python train.py --n_layer=9 --d_model=96 --head_dim=32 --d_mlp=384 --vocab_size=2048 --norm_place="pre" --rope_base=10000.0 --attn_scale=0.218 --decay_fraction=1.0 --final_lr_fraction=0.0 --batch_tokens=16384 --train_tokens=89280000 --steps=5450 --dataset="wikipedia_en"
Each number is 50 + 15 x the weight over its row's rms, rounded and kept within 0 to 99. Layers, rows and columns count from 0. The size before them is the row's rms in percent of the matrix's.

# layer 6 MLP up, 384x96, rms 0.0884, rows 164-200, columns 0-95
101:53 61 57 61 14 26 34 35 41 64 53 60 35 20 67 26 49 90 05 34 64 55 56 63 47 43 59 67 44 67 50 37 44 50 37 37 68 61 37 52 43 63 15 45 42 49 48 40 64 65 52 58 36 44 47 75 55 58 45 45 38 55 46 47 56 61 66 60 45 50 45 27 57 38 44 42 62 35 54 46 62 44 37 62 76 44 46 65 54 55 35 80 97 31 47 49
106:06 50 28 27 44 58 47 29 34 48 47 30 35 53 38 76 64 71 30 37 56 54 59 33 74 55 45 65 76 56 45 60 52 63 43 36 37 55 51 45 50 57 56 42 39 62 46 78 49 40 37 67 43 70 52 44 46 13 52 62 45 38 31 40 37 10 32 49 46 55 53 58 58 45 86 70 34 68 36 72 77 56 59 42 48 41 60 26 47 52 36 44 46 32 33 43
103:52 74 64 36 24 52 46 86 33 64 44 21 60 58 63 71 38 41 62 58 40 48 38 51 51 73 28 78 39 63 40 59 50 51 66 48 60 75 68 69 42 59 46 62 40 56 43 56 43 71 63 50 53 65 56 54 50 33 15 63 38 55 46 49 57 40 35 74 33 37 69 59 70 42 33 28 55 53 00 53 31 59 42 47 34 62 57 48 57 44 26 64 34 78 46 61
096:49 64 41 45 41 67 66 49 64 54 78 45 76 15 80 42 60 63 59 39 37 79 58 46 48 40 55 39 25 64 72 47 59 29 69 55 46 50 65 29 62 46 67 61 46 51 37 62 56 65 33 24 21 51 58 27 22 70 38 46 43 54 83 63 52 52 39 53 37 66 70 44 66 58 49 54 56 58 49 47 77 82 46 41 56 44 40 41 61 33 42 66 73 23 63 43
101:55 77 33 48 50 43 59 72 28 74 61 30 52 58 39 49 61 58 51 46 33 66 64 40 60 53 51 76 88 63 63 52 64 55 56 58 61 56 36 53 58 25 34 37 61 12 37 55 47 11 27 69 65 53 39 55 64 53 45 53 49 38 54 41 54 42 71 58 36 58 58 61 87 52 40 47 38 82 61 65 37 48 32 65 44 40 35 55 46 63 50 40 09 68 69 57
104:67 57 59 26 69 50 39 48 60 48 56 50 77 44 68 27 48 60 47 57 56 30 52 75 61 70 83 61 44 47 13 34 61 60 35 39 67 69 55 67 55 61 53 62 51 32 41 67 42 58 20 42 41 31 52 48 47 63 38 54 43 41 65 32 78 62 57 41 53 28 67 46 63 51 75 38 64 71 59 81 77 23 62 56 71 39 27 63 28 66 50 49 51 42 31 47
118:47 44 55 71 30 39 63 46 46 43 67 67 62 31 45 43 45 73 54 36 55 47 71 48 52 81 65 34 50 63 44 41 38 47 57 48 86 59 52 53 77 47 66 54 66 51 54 61 63 53 60 39 57 59 42 67 91 50 64 56 51 72 28 56 30 51 43 65 34 43 72 55 72 26 41 51 43 46 64 53 40 57 72 16 50 45 47 42 61 36 73 39 77 88 34 19
101:73 87 63 72 72 25 39 40 50 30 50 53 66 45 64 56 37 49 39 54 43 64 24 51 40 65 30 42 59 56 49 71 48 37 63 49 45 53 40 58 47 35 55 43 44 39 55 22 56 58 44 39 44 65 28 28 37 78 16 83 50 64 74 48 59 41 32 66 54 37 34 38 68 60 29 69 57 74 54 51 39 85 61 68 54 30 29 51 54 50 48 56 64 60 30 34
095:42 64 52 81 25 36 40 58 32 57 62 38 53 38 64 22 55 57 58 32 33 52 40 65 62 50 91 63 56 35 36 63 69 69 68 49 64 58 41 30 55 44 54 80 63 45 33 53 65 53 57 68 38 34 63 44 33 42 84 28 42 58 39 51 39 46 43 63 38 62 71 16 60 31 39 52 53 37 49 24 56 70 35 25 59 67 35 46 51 48 41 37 74 32 63 67
106:56 39 67 70 72 37 55 45 49 58 53 65 57 23 18 41 56 33 44 19 43 36 64 59 26 35 54 52 82 49 44 52 49 21 77 38 64 42 61 51 64 59 43 61 73 46 54 61 37 39 67 46 22 71 33 30 54 53 65 89 58 36 63 60 53 59 39 77 66 73 46 54 31 61 55 46 47 72 55 45 47 78 30 29 68 46 51 34 61 57 32 44 31 44 46 37
108:48 68 24 47 66 73 55 35 37 50 25 70 34 53 53 38 72 67 71 47 51 70 60 87 42 51 70 51 48 40 35 41 64 56 20 69 32 36 57 44 67 53 37 35 77 41 65 71 45 50 39 76 62 52 51 54 34 53 50 22 52 57 42 55 76 32 60 51 33 62 42 61 83 47 66 41 52 37 61 78 49 69 30 39 39 26 35 42 70 61 64 63 41 60 43 69
095:36 58 36 57 85 45 49 36 51 44 37 61 55 46 52 68 34 38 35 51 60 76 40 66 39 75 27 70 73 47 45 34 50 25 62 57 30 44 70 46 57 47 24 59 80 61 20 43 42 27 46 60 57 79 36 44 53 70 25 76 58 36 70 55 39 41 42 65 60 49 59 53 65 60 82 43 49 32 69 67 54 47 60 42 29 58 60 38 29 58 40 34 73 74 61 53
089:58 56 64 67 21 19 58 47 69 39 45 64 55 49 45 63 68 59 39 53 51 54 53 53 69 42 47 49 77 50 23 68 39 44 55 37 55 65 62 32 64 19 53 87 42 59 49 43 47 68 44 52 24 46 46 41 53 61 49 60 54 27 63 58 79 56 33 55 47 29 42 59 40 75 60 21 21 61 46 78 49 36 49 36 47 63 51 09 70 49 51 30 52 15 50 57
109:73 52 61 52 72 55 59 60 56 50 52 43 47 40 80 54 39 55 48 42 30 47 58 39 52 41 51 87 55 39 19 66 51 48 38 62 61 41 39 83 44 52 59 62 22 61 40 71 44 74 35 51 42 04 61 65 60 55 34 78 66 47 59 62 54 58 56 57 61 63 78 50 49 61 54 10 75 31 38 54 50 38 31 53 44 62 82 39 43 54 38 38 30 36 42 57
097:57 63 41 56 51 55 39 74 50 79 52 54 29 48 20 31 29 74 34 51 49 55 56 65 31 29 48 52 54 45 55 49 43 65 57 59 36 32 33 47 68 29 35 29 47 48 41 47 49 39 59 45 28 54 38 36 80 67 54 25 59 16 38 30 39 15 28 41 25 64 39 33 37 46 52 19 46 42 41 32 30 61 49 56 76 66 64 30 33 46 49 54 22 45 44 46
093:71 80 48 41 45 60 72 40 36 60 97 43 45 35 68 72 38 52 57 33 33 28 57 74 52 41 65 69 52 60 44 61 52 46 64 71 31 46 56 62 57 32 57 65 61 57 67 35 46 41 54 62 44 40 67 59 67 56 65 64 23 47 55 65 77 43 63 89 29 48 64 40 37 77 51 33 67 47 19 43 63 62 55 68 50 74 47 60 55 49 61 58 45 42 72 69
105:71 71 49 57 64 59 48 34 27 41 33 58 41 40 52 49 43 47 35 36 66 60 33 41 37 62 67 75 71 48 60 53 63 45 35 65 77 47 65 67 62 60 39 63 47 42 61 39 16 23 53 17 53 37 54 41 33 65 22 42 80 80 64 44 40 55 56 67 37 68 32 42 33 56 45 64 49 47 58 42 54 40 52 78 01 45 65 47 42 35 37 48 53 58 46 70
095:46 64 33 64 32 56 36 76 48 49 42 40 37 63 29 52 58 50 49 31 54 53 42 79 52 58 10 66 60 74 58 67 62 28 60 47 44 36 72 23 50 50 72 72 31 54 41 36 67 66 64 84 52 25 46 62 77 47 56 59 42 57 65 43 79 84 64 33 36 45 73 55 80 67 64 51 63 53 40 34 71 61 64 36 53 50 52 50 52 49 35 69 45 43 49 52
097:41 81 26 48 42 51 25 61 44 68 54 69 36 55 49 35 43 54 57 73 70 16 70 38 71 54 48 67 30 55 36 59 64 62 67 67 49 61 50 42 27 80 35 65 91 50 44 59 47 65 46 62 18 20 64 62 39 36 35 79 56 64 61 32 52 35 41 37 39 62 62 59 60 53 55 53 71 65 44 45 34 57 55 54 59 53 35 58 30 64 29 68 50 60 57 36
117:30 39 39 47 52 38 50 46 63 59 10 62 57 28 30 65 52 52 45 29 74 44 36 58 37 36 71 79 65 62 48 42 62 56 63 34 42 40 67 53 61 25 35 72 55 65 68 63 40 77 52 27 41 46 46 65 62 49 48 50 38 61 60 32 62 38 17 57 38 74 38 68 46 61 81 69 50 67 22 57 73 30 39 54 49 59 34 46 55 62 41 28 71 66 57 35
095:69 48 56 40 74 70 62 47 55 38 68 27 53 25 33 60 63 61 45 62 38 40 60 28 43 64 49 59 60 57 55 42 34 71 80 60 38 64 50 45 40 83 78 64 34 48 25 45 68 54 59 37 44 65 29 88 48 34 44 44 65 28 35 61 47 54 62 70 51 58 43 34 66 47 44 31 63 84 30 45 30 38 37 69 41 28 62 43 39 67 41 49 39 72 46 73
108:38 16 62 52 47 54 46 47 52 26 62 56 66 35 36 37 41 71 35 38 47 32 41 53 86 30 45 55 51 42 50 20 40 27 38 16 32 45 24 61 66 47 64 27 57 64 39 36 60 61 39 29 21 33 39 72 40 86 38 51 42 52 35 38 48 51 43 41 37 32 68 64 34 40 52 51 36 38 48 47 55 63 23 45 38 72 45 22 32 56 65 58 47 44 37 35
101:49 47 67 66 24 57 38 45 23 22 40 32 48 29 68 70 78 45 53 47 64 69 35 42 51 52 42 54 31 51 39 53 58 80 71 47 67 50 48 38 67 24 52 63 24 50 40 57 15 70 42 77 55 51 34 46 31 43 37 41 60 76 46 56 41 30 67 56 42 77 49 83 43 61 59 42 51 67 59 28 39 33 40 68 34 50 37 40 78 56 54 38 51 32 62 62
098:46 60 61 50 58 35 48 43 80 41 64 59 47 41 53 33 50 33 53 55 37 24 45 39 49 55 38 49 46 45 70 31 62 61 65 30 43 60 58 43 39 38 52 79 24 50 48 28 40 50 38 23 25 45 13 47 49 53 40 52 45 68 49 32 26 31 65 62 46 56 70 64 74 56 59 44 77 92 52 68 30 69 79 41 45 30 46 49 61 47 79 68 64 77 43 53
104:60 56 30 48 41 48 50 55 40 28 51 65 42 59 54 53 55 39 37 45 37 66 26 47 24 70 47 96 46 58 44 50 46 39 47 62 39 32 45 47 76 52 47 63 36 48 25 67 71 68 24 83 35 27 34 46 52 71 66 26 65 60 41 42 57 40 76 50 50 53 62 28 64 38 53 53 41 62 59 09 29 77 68 33 75 46 60 37 46 60 44 58 31 52 62 43
112:60 69 83 41 56 59 70 67 64 38 35 52 39 69 23 60 63 54 38 48 49 30 39 66 45 59 78 71 59 50 39 53 37 47 23 62 51 54 64 45 78 35 46 43 39 55 50 55 46 73 30 65 34 62 40 22 58 47 77 40 60 53 76 25 66 29 31 51 42 53 47 41 74 73 64 48 63 48 75 42 59 62 32 40 47 20 86 44 58 38 55 33 46 51 48 27
105:50 64 65 40 36 62 56 79 51 26 53 36 79 52 54 36 62 38 49 36 53 48 21 44 42 72 69 19 50 36 49 28 60 46 45 57 63 59 35 31 68 40 41 73 52 43 58 71 53 69 46 62 49 63 55 41 61 23 48 41 49 46 50 50 86 57 59 41 47 41 53 82 66 73 50 12 58 66 60 42 81 52 40 55 43 47 62 40 58 60 61 50 53 88 40 84
108:42 51 45 28 46 30 32 44 69 46 41 59 48 36 80 40 33 44 59 35 84 77 58 50 49 54 51 68 51 30 54 72 59 55 32 55 78 60 62 59 54 37 34 44 48 51 26 67 48 45 59 78 40 46 26 68 50 48 72 35 51 45 62 51 72 55 60 71 40 53 75 63 34 41 78 27 77 15 57 80 49 48 48 42 76 65 78 47 29 41 45 55 56 56 57 58
096:71 82 32 60 54 38 61 27 31 45 63 52 40 39 47 45 54 56 36 61 46 70 41 55 57 30 46 43 75 39 39 45 70 42 45 66 43 28 26 72 75 62 69 43 58 65 50 42 43 52 66 65 78 36 57 50 45 51 44 66 56 42 76 45 62 68 46 43 46 46 40 77 42 53 30 19 93 59 58 56 41 34 78 76 70 37 52 36 41 79 50 64 70 59 61 37
104:49 70 49 52 44 28 73 76 41 48 45 56 56 60 67 60 28 86 66 30 47 42 63 32 50 56 54 58 50 56 40 41 43 37 38 48 43 74 59 56 25 51 44 65 59 21 78 40 44 56 34 23 44 24 49 50 33 36 67 49 55 28 45 74 57 52 52 41 38 51 39 68 65 47 63 41 47 18 84 58 45 25 29 84 62 50 70 38 45 75 56 43 64 52 37 72
100:63 70 44 68 53 56 97 75 38 30 74 77 31 46 71 48 44 50 41 65 64 40 74 59 53 48 69 53 61 50 62 39 38 62 43 54 31 35 51 49 34 39 24 61 70 38 40 44 42 34 68 66 65 66 21 56 34 56 29 74 49 50 02 32 54 44 64 51 20 58 50 48 48 65 45 49 55 46 64 43 43 57 33 57 60 32 67 39 58 62 40 45 52 28 36 43
099:62 53 51 74 88 42 53 47 35 60 26 72 17 34 40 38 54 52 48 34 51 53 70 07 38 38 58 75 63 54 68 28 78 24 61 43 50 63 54 79 64 46 30 34 46 43 58 79 33 52 60 35 57 65 64 55 58 39 41 48 57 35 49 70 53 77 57 61 57 79 53 57 41 53 73 56 72 29 39 44 67 39 59 55 45 61 37 48 52 54 23 48 43 43 53 46
105:39 66 31 44 47 52 39 45 58 79 46 28 45 22 60 45 64 67 42 36 45 30 59 76 42 48 73 34 54 66 71 45 64 31 48 86 40 33 39 45 77 59 30 49 48 58 38 42 53 59 54 33 21 50 43 24 46 43 55 44 59 62 57 27 44 64 63 49 54 60 62 43 60 71 56 15 41 66 51 34 63 67 35 71 82 34 40 61 43 63 69 42 37 61 62 15
101:60 94 19 58 59 54 56 38 56 61 43 37 36 65 19 49 43 40 38 44 77 71 20 55 47 43 50 50 63 40 49 54 46 31 36 36 51 55 52 76 64 65 55 75 48 40 72 38 37 50 77 49 38 76 46 40 23 52 56 43 58 32 75 64 39 34 47 71 38 31 33 66 54 89 64 33 50 43 52 56 47 54 32 50 40 30 75 46 64 52 72 69 58 57 54 53
092:46 37 52 61 17 48 57 23 37 57 50 32 46 72 58 61 27 63 42 36 55 48 30 51 71 45 59 62 69 53 35 33 61 38 69 41 48 60 65 84 35 59 67 66 06 55 55 50 43 75 18 25 44 47 31 39 27 56 26 66 53 51 38 37 38 34 35 46 76 07 48 48 41 43 45 51 57 49 52 38 37 31 60 38 61 71 41 47 44 41 36 50 71 45 48 48
104:35 71 84 56 56 40 43 48 34 48 59 67 37 48 39 58 50 58 42 38 54 30 27 34 45 59 72 62 59 49 35 65 51 42 46 55 52 43 42 78 31 33 24 82 52 53 67 46 99 50 31 59 47 48 58 67 49 47 42 73 50 56 19 66 57 28 29 48 33 34 52 91 39 48 55 79 49 71 51 49 73 32 59 49 59 52 54 49 27 39 50 57 48 50 43 29
109:37 86 36 49 61 48 26 58 61 72 58 42 22 38 39 46 62 37 76 24 24 47 58 51 36 67 49 57 47 67 93 68 60 41 56 40 51 43 59 65 35 65 69 40 70 68 44 35 50 67 66 68 38 46 43 53 52 41 51 54 54 47 54 64 34 31 21 59 10 55 62 54 57 65 61 34 58 42 74 37 62 42 51 53 67 65 58 35 46 68 24 68 51 60 75 57
# layer 6 MLP down (transposed), 384x96, rms 0.0887, rows 164-199, columns 0-95
102:61 61 49 49 41 36 36 50 58 80 38 49 62 34 80 34 69 59 51 59 38 37 83 64 49 66 49 28 46 25 41 45 52 36 74 65 52 67 35 25 58 72 22 49 28 18 54 60 73 46 43 35 49 39 31 43 17 57 59 62 43 48 60 18 69 64 54 61 74 57 50 25 62 68 47 26 35 60 17 50 52 51 62 53 69 68 56 44 47 42 58 55 50 43 50 44
106:46 54 64 39 61 33 35 46 55 46 68 74 70 55 66 26 38 31 48 64 53 47 37 66 48 39 58 28 64 41 71 33 27 45 67 62 49 61 55 59 57 35 28 43 55 47 48 38 65 32 59 53 43 58 28 68 67 72 41 39 39 61 78 50 22 55 65 50 35 24 32 36 12 44 39 37 30 45 53 54 85 76 40 71 55 33 77 51 58 57 31 48 71 42 66 73
098:56 72 48 92 31 14 34 52 61 56 14 43 37 44 62 51 65 33 57 53 35 39 20 58 54 74 20 58 47 46 52 32 38 57 59 59 59 51 45 65 43 65 38 28 61 55 48 32 55 42 35 28 56 29 42 45 64 74 35 20 65 52 58 72 57 45 55 49 41 79 85 55 54 57 64 74 47 34 68 45 53 51 63 35 47 56 36 37 63 51 50 35 60 60 29 58
092:16 55 51 44 28 45 44 53 39 40 64 34 70 68 57 70 77 59 41 39 29 32 32 33 52 57 56 68 53 59 56 56 51 69 39 41 37 81 50 34 45 07 51 57 57 26 41 49 53 58 40 39 43 77 42 50 52 29 50 67 67 73 66 50 41 76 33 44 43 36 66 59 43 92 41 62 62 17 77 34 39 39 54 53 55 35 71 50 36 43 60 45 49 62 43 61
091:70 43 52 20 47 48 33 35 64 60 62 60 36 78 35 48 30 67 34 73 36 79 58 57 54 43 52 36 44 56 66 17 39 46 41 26 28 53 64 59 62 72 84 48 36 83 49 23 41 63 49 42 43 44 60 45 45 34 50 71 64 62 58 49 72 63 30 53 57 41 54 35 37 47 53 30 62 47 65 26 54 61 36 35 52 59 75 48 52 40 43 50 76 12 61 42
098:52 53 35 06 34 50 37 53 48 59 38 75 33 44 59 69 59 26 23 32 54 29 55 04 60 46 34 43 48 49 77 58 48 51 58 38 37 75 61 55 06 76 63 30 63 62 46 33 41 64 66 39 51 60 33 46 41 68 31 48 49 56 46 63 44 56 45 59 64 61 54 60 40 47 67 61 46 71 46 68 73 57 39 56 69 44 56 43 58 49 39 38 28 80 52 47
112:41 70 38 49 29 63 33 59 50 43 53 53 59 45 62 59 59 54 54 55 62 59 41 39 40 42 67 44 49 41 56 47 59 43 30 53 63 42 59 42 26 45 64 48 59 51 45 64 50 43 40 45 43 48 57 28 99 76 41 46 54 40 40 65 29 35 64 39 47 48 54 51 58 57 40 55 69 50 20 57 45 42 55 42 47 45 37 49 60 49 54 53 33 78 51 39
094:69 40 36 78 52 90 61 30 23 36 44 34 42 62 41 28 68 66 44 45 57 31 61 58 44 58 54 58 29 61 62 34 62 57 47 57 38 41 28 55 58 48 62 29 54 33 48 41 50 56 28 44 38 50 63 50 17 67 45 84 65 59 59 29 32 51 88 57 25 45 71 46 33 28 60 59 49 50 25 54 71 44 50 82 29 57 68 62 46 52 46 49 47 35 59 58
091:49 67 32 72 52 52 57 52 55 68 31 56 62 40 70 28 66 52 54 51 48 65 55 77 56 10 51 41 48 40 33 43 51 44 67 45 46 58 71 49 62 49 58 06 30 33 78 65 52 50 53 61 60 52 58 26 42 73 54 67 71 45 44 38 22 43 65 48 68 41 52 39 30 26 32 26 52 43 75 56 59 49 63 45 56 76 54 62 40 61 32 46 15 32 73 47
105:37 42 33 50 52 51 63 71 74 33 73 43 64 28 54 68 51 37 62 69 48 62 61 50 36 71 67 65 48 56 43 53 48 47 42 51 61 47 79 47 14 46 57 38 49 40 39 35 55 60 43 47 88 27 27 73 33 57 41 58 36 42 81 66 45 45 54 36 59 57 43 45 58 62 34 50 46 61 45 45 43 37 34 44 31 83 58 39 62 80 30 26 09 45 46 75
097:70 49 36 56 63 69 61 18 49 69 44 37 60 33 29 50 54 52 44 60 63 63 39 53 30 33 46 60 29 47 38 53 66 50 59 40 30 39 54 66 20 68 36 57 27 41 41 13 26 64 61 49 31 46 58 61 64 87 35 57 70 26 44 87 38 46 44 86 53 46 70 62 55 52 41 65 64 51 38 57 54 68 59 50 26 28 58 49 61 31 56 58 43 56 52 30
093:32 33 72 41 43 38 51 96 48 48 30 61 62 48 44 59 44 41 50 46 39 26 48 36 46 38 44 65 58 17 54 62 24 70 54 42 60 69 36 40 48 33 72 41 38 62 58 50 32 83 51 34 31 44 75 48 47 77 45 26 42 35 69 47 61 52 60 62 42 34 46 62 63 58 65 75 64 67 76 24 27 51 64 44 55 45 52 58 10 49 47 61 63 50 41 64
091:11 40 55 46 49 56 24 65 28 58 62 56 20 64 55 17 45 46 69 21 65 54 50 33 65 48 67 74 63 68 56 43 77 21 58 44 29 49 55 70 37 72 35 50 66 30 67 53 53 48 39 68 75 26 43 69 40 49 39 32 40 56 52 44 62 39 54 59 22 47 74 59 48 39 76 64 33 46 61 61 57 44 50 60 58 43 61 35 55 43 50 63 78 44 32 35
116:67 39 36 64 61 55 61 31 50 42 42 58 60 51 56 76 24 72 48 29 57 27 40 26 46 52 38 51 53 52 52 66 56 38 64 46 46 38 59 56 55 55 40 41 75 82 39 56 29 66 48 44 57 35 42 27 16 51 44 34 46 55 30 83 41 38 77 45 31 57 57 23 55 35 79 46 40 54 25 68 51 26 43 69 50 40 71 66 68 54 58 57 68 87 69 44
092:49 29 56 26 28 51 47 49 41 58 32 54 80 33 83 56 68 15 55 74 42 60 68 45 62 65 57 47 30 56 45 61 47 55 35 64 68 37 66 85 53 52 75 66 58 38 22 52 41 54 36 22 49 55 64 42 58 37 45 46 68 59 58 73 27 53 53 43 42 54 55 54 48 55 21 61 39 40 51 55 47 36 82 21 37 41 32 66 50 56 22 62 54 38 30 63
085:33 39 65 14 47 57 33 46 51 39 32 56 46 71 42 54 55 43 42 64 75 64 74 67 53 41 66 43 60 32 52 23 36 63 48 42 42 56 67 57 77 60 74 74 45 68 36 48 45 42 40 42 78 68 48 53 67 39 58 54 44 57 16 65 54 48 56 18 61 27 38 40 27 35 41 76 15 58 59 61 62 59 63 51 56 29 35 53 54 57 33 70 66 39 22 39
122:85 38 50 35 67 65 34 40 50 34 55 39 65 54 36 44 37 44 66 52 65 50 46 19 60 47 55 66 42 60 79 19 57 26 68 53 41 44 55 47 47 29 81 60 38 51 60 44 50 70 72 62 37 67 27 67 88 68 23 22 79 41 52 50 54 54 56 49 53 38 63 30 53 55 57 40 67 55 64 40 21 55 71 52 62 31 41 55 43 48 31 28 57 40 47 36
090:31 42 68 55 46 65 57 60 41 37 57 70 45 57 54 36 41 50 53 57 64 69 36 50 46 54 40 50 39 54 44 42 52 22 49 37 43 52 64 59 47 25 10 53 53 41 58 67 56 47 52 47 80 24 50 60 11 85 17 54 97 80 66 43 57 54 60 70 54 64 32 48 31 41 67 59 47 39 35 26 62 48 65 59 38 44 31 58 58 72 55 32 42 31 48 52
081:75 60 61 38 52 54 30 54 30 84 36 49 16 58 41 45 48 65 59 39 68 22 54 15 56 41 19 56 27 33 51 76 45 57 57 34 54 85 57 49 89 37 36 48 62 45 76 73 54 43 40 45 40 52 66 40 56 67 65 57 45 72 58 42 48 54 57 52 58 62 57 34 42 45 36 70 52 33 60 22 59 46 43 57 51 39 26 59 17 56 59 51 54 51 39 57
100:41 51 49 62 47 45 57 72 21 63 47 91 58 40 18 63 35 37 73 43 55 35 66 41 28 53 22 56 53 48 45 69 57 61 42 44 61 18 78 59 52 14 24 60 63 59 65 42 29 39 38 69 23 65 72 52 37 37 52 78 61 29 71 43 60 43 49 35 63 62 48 54 46 42 52 55 78 57 72 31 56 47 53 48 31 68 42 45 39 49 62 49 47 66 48 54
102:32 53 58 63 66 31 43 21 57 59 50 55 63 81 33 28 50 32 51 47 53 13 58 45 49 71 65 54 42 45 48 73 51 44 59 18 45 67 60 56 38 56 42 60 38 65 78 31 58 57 53 62 50 33 53 35 38 99 47 76 78 33 63 42 39 49 36 34 44 46 52 49 42 52 58 27 61 56 68 64 66 58 40 37 63 44 25 44 56 64 35 46 21 47 60 38
115:54 26 64 49 34 57 46 41 58 66 53 47 57 41 33 61 75 47 41 81 59 59 60 83 65 30 37 28 62 48 47 51 27 41 34 14 29 39 42 57 61 32 73 33 40 55 47 27 78 55 44 48 45 51 48 47 47 71 30 61 40 85 39 71 09 35 45 33 52 37 52 45 30 32 58 54 42 49 54 70 54 50 83 54 27 62 59 49 55 74 49 48 64 51 59 55
100:59 61 45 48 36 83 55 39 42 77 60 43 18 42 24 60 52 59 60 58 73 76 50 37 37 65 62 25 53 23 60 69 45 33 87 52 84 40 51 56 56 21 53 19 43 41 46 49 40 63 78 67 54 35 65 46 53 47 39 63 58 55 23 55 25 54 53 40 35 61 44 40 34 52 29 51 67 36 50 55 37 27 60 33 61 55 47 57 68 47 27 55 57 49 74 55
097:41 33 48 40 65 37 74 44 58 59 51 53 45 50 53 40 53 71 40 42 50 57 45 49 52 44 25 35 67 56 46 57 50 38 38 61 16 56 47 42 33 42 50 48 39 59 43 64 53 59 39 51 82 67 41 51 99 99 55 77 49 47 49 46 01 33 39 32 49 42 27 38 62 35 53 62 56 45 52 43 44 37 68 50 47 68 44 57 58 76 41 48 43 51 57 56
106:51 39 42 52 66 54 39 59 75 51 36 47 85 51 62 24 40 54 57 61 41 30 83 33 42 19 39 55 59 45 65 45 67 63 43 47 46 40 60 39 32 63 45 60 59 28 70 61 43 49 54 52 52 41 31 44 66 92 38 46 68 25 15 34 72 52 34 67 58 62 49 67 54 47 60 61 71 52 59 23 50 61 34 47 51 37 36 44 48 78 61 45 36 11 37 43
117:62 58 54 85 50 46 36 65 11 53 38 32 31 64 42 60 55 57 59 55 37 70 44 51 44 37 62 63 40 38 54 27 33 48 88 28 51 38 59 71 52 43 70 87 59 40 42 59 51 35 57 71 47 46 41 15 63 52 61 37 62 28 35 33 61 68 31 16 51 57 50 57 41 45 34 51 76 51 28 51 48 70 31 60 34 60 62 34 40 49 55 73 65 51 61 55
105:71 43 29 29 65 61 64 52 67 37 81 20 44 32 24 62 31 50 48 49 59 51 67 53 29 72 58 62 43 28 21 45 42 69 62 58 41 45 35 53 58 37 57 27 46 46 33 70 86 48 51 54 54 38 55 53 48 46 39 60 55 75 52 40 63 46 48 15 34 89 27 40 68 55 64 55 52 55 68 42 61 44 33 65 43 33 60 35 33 72 76 48 52 52 40 64
110:47 73 45 02 58 50 67 32 47 43 49 36 62 70 60 39 49 32 65 38 31 36 55 60 56 34 17 62 50 47 19 56 29 49 47 64 36 71 48 66 26 46 58 42 43 33 49 36 36 40 43 42 62 40 51 60 68 33 71 51 60 58 55 53 75 49 65 53 45 55 64 55 99 46 41 45 40 37 40 47 52 76 55 68 14 76 42 49 60 65 58 64 30 63 45 61
089:33 68 69 31 50 40 49 66 65 55 55 38 30 54 50 42 36 11 32 66 42 32 33 76 44 66 59 61 67 58 68 52 36 59 55 37 69 79 62 86 49 72 47 54 36 29 49 52 49 65 27 45 55 92 52 46 54 46 21 34 45 61 57 59 69 47 38 45 40 62 43 46 30 13 56 54 55 46 36 45 63 58 61 23 41 52 41 38 75 56 48 62 28 64 62 55
099:42 51 49 41 39 63 60 61 44 89 41 45 54 47 46 70 50 44 58 29 51 42 35 51 50 50 38 58 47 38 36 41 73 23 17 71 41 58 69 41 38 51 51 44 67 45 72 64 80 54 45 31 91 38 48 33 76 77 22 24 55 36 50 48 49 61 43 58 29 57 45 57 59 47 50 40 55 56 41 41 55 27 39 70 54 66 49 33 42 78 29 73 49 32 89 38
105:69 46 50 39 22 33 66 37 81 73 48 79 64 32 50 55 38 57 81 49 41 46 55 20 44 38 45 68 54 58 56 53 37 43 38 64 56 42 25 26 70 11 45 42 58 55 58 79 61 47 54 64 53 71 62 58 38 36 68 60 59 60 33 42 62 35 47 22 34 59 56 69 43 70 49 59 36 73 57 37 71 35 57 51 31 24 32 64 28 71 46 47 44 44 51 44
092:79 32 40 42 62 79 60 49 59 27 48 53 23 60 36 49 06 61 53 86 57 41 42 50 56 43 76 56 29 63 64 75 67 51 79 40 64 25 48 50 51 27 49 26 56 60 57 52 57 30 65 60 41 51 56 49 54 55 48 64 55 39 64 21 30 54 54 44 40 53 41 74 64 50 38 63 64 62 21 46 51 61 45 42 36 37 71 64 53 42 60 40 26 68 24 44
103:38 48 36 32 49 61 53 28 48 69 41 80 53 75 55 66 63 64 40 31 53 50 53 51 45 59 62 49 44 52 29 68 21 52 68 70 57 74 52 46 60 18 64 65 58 66 35 19 69 47 33 30 46 63 28 11 38 39 26 78 31 74 48 40 45 49 47 44 43 78 41 56 59 61 42 31 68 20 55 54 33 47 58 60 50 61 40 50 69 68 72 47 44 37 50 41
105:59 65 26 47 41 42 43 37 31 46 19 39 68 64 45 55 48 61 48 59 69 36 35 38 39 57 53 36 80 43 22 62 24 50 58 65 36 43 31 32 79 59 52 51 40 62 77 56 56 33 39 39 53 75 70 61 35 59 73 20 52 35 65 31 24 36 46 71 50 37 37 77 31 53 65 38 66 44 57 45 71 31 42 55 56 50 38 50 56 38 63 57 76 79 63 60
089:78 50 30 64 75 36 53 56 68 51 41 44 46 37 50 56 74 68 22 74 52 59 54 44 29 66 46 57 44 60 57 66 56 80 48 35 23 50 26 30 38 37 45 32 89 22 54 41 63 35 67 72 62 38 52 29 49 51 58 66 68 63 61 42 33 42 70 17 34 55 70 71 60 39 53 34 42 58 50 54 56 44 45 31 27 56 51 32 63 72 58 45 42 54 29 53
103:65 31 75 62 38 36 42 12 45 67 50 60 53 60 55 63 43 58 53 52 17 69 41 50 38 43 50 55 55 43 72 64 38 42 58 64 68 47 41 49 34 40 50 67 66 57 45 47 49 48 44 26 43 56 67 42 18 76 17 45 50 65 87 57 60 46 38 64 56 39 62 26 58 54 38 22 33 77 25 24 56 49 38 61 66 58 24 61 57 52 73 75 56 55 31 44